Weights of a small transformer language model: vocabulary 512, tied embeddings.
Each number is 128 + 32 x the weight over its row's rms, rounded and kept within 0 to 255. Layers, rows and columns count from 0. Numbers have three digits each. The size before them is the row's rms in percent of the matrix's.

# layer 13 MLP down, 256x704, rms 0.0871, rows 190-255, columns 176-263
100:155101112134142128085128150046148130099152115106079130155111226119115138098164147149101187128123111165101164128118113118178107163065067142097116138133165131107103125124086170119105109092057119177114120132114086103064168146156139113145145111148146124106178123116106
097:151133173089123100101111122132130144165149081151173071139129110185140131144153179145138130062116205085151100155128175130114176079158119140096172139169128101119139119110091133163132122151152105097101162166090085095141110088123169108217082108128161123076147094100122
100:088165096161140185114107108110139093119182111124175104109121115103085098107135183073191121160148062149160168123123115103081122131112086141089125145106073132076175156106136138114117114136186135125108193129076113180156078094135192142093115120108126175156159083137163
104:137117133141178145084183142080131078106163115130121104094183120091095138105122154131180119151120141150109124121127129110142132180177157136075106110131123119072172119079075062146076131087047120117093140081135126148152107140148127106111159160106182161146169116109169
097:117106131090130085115124149135160134067129119095122124141130171125154153122145142144108111179138175088122163156200148175142127115139144100131099098186151100116164109137101146141140110112078117133148145159168134124134198133166114113185089132078111118097118081152177
096:119112099141130129150129135142143155103153156148173146178130184094140136184095092122142130219130146135094128145106157111121161164101112113144162103139179134135135124104119090116109177142098134085120176141228094086170106105142111101129107124143156130137116176165138
104:144140110133119103105163100142151113093083069124086161172155149092195110126115106190109147160113130114135084122135123102115107134114145125132165139189221143147147158163157126126138121123106131158149083096065060074143128188121070152153116120129126103111088158101089
102:123101194138137091096138132147112107117167102130120085137189179158174170067072077173115184191165141141162064137171159143073133149115078143154128150143131206134171160152128124104111125124086166094139113135117087136102167103092111111125159106110166148175104129100160
094:097129105165147057130135107113132148172157108135163183121133039088149156126115125071243094184223075152182133135119158100156107129125124121101123143075142122105089126157126164173098123079091085137171058115153164139130150165142149115127138182196115152116131204103143
097:119139139120112159146157100099113175114113122127108007156107179171102155144174106082140124086144081107143104146123080147155146118134117111143105140148153116125143158136186139106213108162116183140103177147092113113143128075150103134131080139070144153072160113057107
103:077141175201169091137145145132114155143102035134109123099148141110135187156120163104181155125144119161137120084178122138086097155078130120158179075148145066145121083134137103130117125132152146136099128136177128146110141130164088182131148205161158103121150184104128
094:110107159154106169071192063156141154057158030123162179152162171182168109125112093135156100116178150134093099157078115105100116097074074172095171160137066100142150134132138146113152085161138156103123173175069085098106117092081169132126135171150084054066103110133160
095:063112120152106056088106126163166140175154089090133069185139115132069080082113120064200163128143131119122109174120082120170136159082154149124124155087143114135162155148100094126105157121074127125098076095082095099120121184135135111150139100102081133105053164169157
101:079146132096122130093141167129127185154091079103061164184169062124110201145117141156087094152123103095115126103147117109169150101148136141109120073184141156104151147141154161134073164135128125138143202157194153133156176118095156106112074096148093139112122139140116
095:115159113110169105134124129171109133183167131130078151122094044163144117132086119083091115121142136139092079179093150100104163175108097125136110103091165140151052150156121189171117119127106145128108140125070090156089093111159109159131096122112121103123133089073086
100:110094174107105121106119143172145123118164122085169124096103165134184150151051125111083131176123115158132160118133141105095114102135121039168146086152139143132127174110102129149171135133115098036133094073106217138094172145157134185136166145073136117138081084121156
094:141168071107148182120109121107158147127079136128126110159133092136126115134162138106108155144102139170102127031147086117108115146142121175124124132181088164079200081122153135145144097098161083087130137099144202075073126164147098129155149122103129122135145107166139
097:142144102107128119123138164072148100191120086097102152097121116097144089106159164149097120182168130124156145103141110085146126117086130170176117135116161089171129081098149131125107124152135155103090150143115119168106104152118178109155204073058109156131139132169181
101:113128138152156152156134146107132142162148118099208162066106111181160105162123146160116132185112141149141155109186146142070108092141159110139113132142078159076150160164160122099104149136146107162165120119132136155109154107114093133121118063120145151130117153140156
094:121100140064096128116149153166101120119121148144111094187091124101079053163130103120096183124099068109148145197164126163126119157180107179128123157140097139104130113177168126200127140162135167185108164168097150145111130152084104126140095129195107134091120087104041
101:150103118088080122191140122191123067168156132144131181157091125156134129161109138137125120076120137163093186147117183104131133133124102124171123065152188157170145111143068112162111118092097079107128164102143121158066173103136113102107083166136155132183096143180153
103:153102137107126176171108108102124091131082133151165114148085123100082048117069107123170139116147145165120072161175107132146120112182112136087119149132113206160125172125089127092118108137081140163130174093159128113160133079128056094140143121113078115152092120172158
102:164125197174069127110146109135177113151185166174212148121057122116162106162114133059159161110116084123122187119083138125071151148128098126078121123119129101103126136081100054160076153141106093074127157103116131086103151070131133151086090132186137118086180154134194
100:146086118191139122119134110122104119090125125137087166108115133067164065091074178127081091084202187142078125088102125133135142137149068132125106104125174129152164081164175141151144126194199105108119144159089089147113135084093107155143147131135139109106099161172120
098:125115105090112077133117114086096092099127163158134206151177119135089119111108123150123202070140083120110079164130100151125135134132118149142109194142168180111127149170133174181082126187134112141141085171155176118121117109152118151098141109106077137138189086150137
101:138122183089083185112108153101087146190094114115147138149156100146116125088114108097090135162100087134126141146122127158123110070126091151206112125114128143065111177175133108090165119113148149165206127130125128081179134134193086120147122142108078119117163162125118
122:111142151103132110125096110091106125120126125128095090195104183070196113129176097142107156107118123133106172130112168145096127025085146086126086111092135142110111153104158151150147104178133124159089112081111157085167113102152100114088103113138149138120065101163160
098:109154148162060091144130110138158116140129122129146120076131075112162113166131177171167106151130151108134124136206123137069115162151187161151174112153123070092147215103132147074047120121104099071103165137077149183107082159212137149140116173095155147116129097068194
100:102160189146138109149152159136077131125086164144020142039149149153105119122123150147141136103164136188122128188108194121117182152122103087100183164160091130144087151093101108139138155076126142126178138186109121182071145056164106093174127118120102167113145133126142
096:147175114151138092145161072070128096107157177119109136143133151116147136182166176078096113182142123052083125138157187129105110090142132073172154163149116070151141122104128133128136169134108199161153145074106132113079034203150169109114151121142179156162145129109088
095:098121098089094147090112215125067105139154065118164152117038106146154136139193112129132118073152158128080121145110067162093094140141085104168102182167195092085153161131109090171158121057124095103131108112127174033106085113147094156141106156117094105109110120124120
094:124132125165140054131108137134137141129161085109074156107153079126176078102143092098103104172122159113173087153162117169125120156187130123173146156125146086088097061130128074120084138129168133044186058139141101129061128123100164112121154145165139125126132127081078
095:132134155085098131171121115161172111105163186128094042107109191135099128154107150127074189088161122137123121157168118159138173174172091127144119103142081116094129157094146121106100114099119110145115087142085095161139106134175110137179149145092104087099065128106141
096:116139152082144137114133128126130125124178148164153101200206141122116167140111098133186166159033134150129096095111170133198098144093078126121116060141112106100136160136175197162157106134154081140102182115124117151138159149080116113157113136101101095207133100164138
098:139092156149140112131125096142060237093185131163125118136056152087130139079083120171162105142157165129106128150169138139088185126174105127092111190128159107179056129109146125061117112087120121129107124146123124100141144121130146088112120117107116218119096106130104
094:088071114089120099200087156150132227134160159159117104147103089135142115105152067090121127099190123160153114130094053167115144103183126141147136062123128167081186125144134127069124100098164144071080096141190046132085141102145097128108194135116136165109129178139167
100:123098126209089109146104142105136123159114126105175111156136135152150153145160140143111124124181161135150172153103124164112149089136141226135176092141094161145160147147112106091114119104132056128156145156059126066110134106139100120142114178141183163110146123135128
101:155149186077101145097061157122139167120160093148101179097125116113115119087130118124119156138106115161144093131129083167056092145181157085081115127123123132110126106112086212178178169099164092154115087171161124158086164115144119106113154165155125133121162086182086
094:197140103104112098124172104153085127103168168139111153156113115089170153131110118164136143109130174118081106145202160149091121133113187095153137154131139098141116118087204193085157117098141114155128100104143064171092112158153117156166118059118178132083173114184121
104:127180153118092160133164086149223128073148115137083091160146116170128096156080134127082165113159186135131085125161146122115096108157117090089153085158135098100150163199107107139162177179137107160195097148106088130124115184080159101136096083139182135135066066101105
097:085114097164076070079137123138100095128111100166180111136046121159158130152154150148096127143199147170099183095123140141129124100135097045096137154140126097107114157114118117139145104130175169117093166131158116156154089106120153129100128122106094110162114168099176
097:153132135112144135136064151129079116143096109121211156145075122113058102128132149103102089109125094141147123145130139144075088116098122127100100150103135157164112177083127125090096084046149142090131140112139143128169144109113155192157152153130115131134156167121112
103:138160100132087120120097136121175120149125120158100091089074058164112117101089142175111131161172097125140104180103091139085114136120130138106168103084118121072130133149125103141116170130141154112170094121152087176127121126107150155102103123190157133134118151069119
096:099149181142099127150123152119136122155144185080139162138109128145202148138094108111122119140180096118086166142132134102100187153118104081187140143144155112159098109207158172074081118102161180120184174042150122086133118080135146150076114139160166090161184083162132
097:186076123125152106124095118077184164117201138133124102076160149133139103136125157133117065065148149152123175118108103127127158089168144094144109117085159133101108144125140124188143130115167121103141139071135146127069104144154101165108175099149148110136076145169148
102:107088182122129113101111113137082121155145155139083147057102120073121113173174154202170118091100160095158142137113058138105085131127132110147150132165152199103107066035126148131098064109154176133091120139139165176177153058143124106117088129111172173112099166145119
100:161169110118117108152183169160099155152135132086139118087096156153075108127070123093064153141103128159118068106169098133140112150085179144120125130100138114096136100084139138079084138094114151106102100165200149116141144161111096151201176081142151106092171167131111
102:127135148131099153172101139097140115097164139143127159138129139088124099117150090094121126085168140103121101130065135182138170174160106102101079143171128136117112111181150152155113153129198124141145162109110141143103170141109133150082159129118134101050170144158120
096:094066130142120136125105147205108114172163137126086159141149199123099166170060142126115076148094154152087142094095129158084133106129117186153140067110132092133132095099130108152165096097112093130117160095134109121151137121109117127167143073149142076123169067125171
107:194056089063170123128125172158132117075098091140126124219115139143093093082167107116124182084058133135174144118124095118163136153093076116203139126106220170130117104131084020121171108131095122132175105121132092103158188156148150145121099168134240172107131136138108
101:088142083090104114130131139092174158164134127146095189096169066124124179150144119183070137158169074113140100167157133116145088184183182139114147182163183131102134133129159162090114157165111147106060087102148128163136213126156147186098142134127162115183168129177078
104:116100139205154129113093152103161164092132143113177125167134135124150071099079142195121094161113179162122102156142100109165137156090090165152171197179147101084157137124147079138195119111145143146144108172104111148136164115125128111174087073111179149071100123143131
094:162144178079141152129122107143203152128090155157047170110187176085118092082122179181107062131146141175126152146163128135136160117123148077130083219144130097144124135103110148150131159117109145112150110103149118088180158167177150082137121126067141139114136157139147
100:104091087152147103142054120105145104150114166134143074091150165131156134134139041156153161118173143079171156139113174136147169162162112122096114139115141130176156162090148130104109181122153096096159150167155124114141130167092074099118093112140156173106072101116155
099:064139091169117146137109166058154101154113095125118125157110157149096151065115117126138164201169152145135146161122126146118191107134079166124121139113105143144145075181144122154171100152111095102096129104109156184098149138075127127182109084120095156122137128132124
090:117135121105070111091084065110168122137109123146049144148110139106111143065075100145121051130122165213108107170065102195145102144073067167157149127121166152101082128109138135122159105135145106106066096115126127140121144141122085130150141094116152101166090121114151
099:144115124093110120117156073122087120141113136151075095152119137162078129084181185161120140163094102065156138130122112128106109102140144122085121146105068099098192105130098195107125121102152132123125153115146166105137049100220123133171108143168111092117163078150126
097:158162130169139092064206137100142045125173117109105123104132120105077137161124127137129117129118092099130147135111135124132098132162149060179144110102125121109121140126129036099080125167188101124140118160076085151155153149131085158179109130157073162131108166133099
094:114102192184175099109122097163116124144103139094128140071128168117098127141104154115127131120142092111152146122149125124149121123129155122139102113044088029105109138111153166138067069113126131088136118095125101129197122109137162126139085154156047113096196115186105
100:138144076179122101123177107098170127124078139151150100094178110142162086108162119127075123133121121148124130158155089165105103158093169112114102183073153101198119088126114162098124134068154101149095089168118112096152151128148136159111091152128157094117155107172135
098:149139101128181120132121085131117059109152086201125141041209163125153153095044146151138088079101093179107134112161153139124127119113072111115098052157129139098167093132118155142158130155128134168125125146182147124080113148150155123152193133172114158104097140158113
096:129197145082129119107127155087169208136110143174124126081036146118100148083122179155113092122126118192100132078129192157106102180137151117170147144143143161122110059120109136024071142157119135189091096128138134109140142082129133103133122141148169127165158163170157
102:145124105132166120122159131195161134103160126092115055150143135101109143126113175091124150118147092090082117053143119146060083119157151117155095068180118145152148120124215120097083152178143167089153146125091162047106151160066177145121132156151146085149164099167114
102:187121155176167102140082146175182155111138084145150076135113157110124126141124150102121067078188147114152136174115139186120115072168170069154081118143142100099138137090079158096147125144110097161131071114080151115161099123151109143096182163081098095088145101152121
098:083140146119175122103090192122135149171112158149120156096121076049089138120187136139101172158101095209123108123166107115128101100107156092119123181142075152097097117105094109155149099167187200135135125117099113099099130134153139081142145178103074123095090115139160
099:153162116145084166097101091106118127076159132063120088119086139136109161121162111162082129122181145096069087107140124139134052139113178174143184077180144128093135150168113142143138154185109162131121092101149134113149097069114114099078119077068156101191135176130183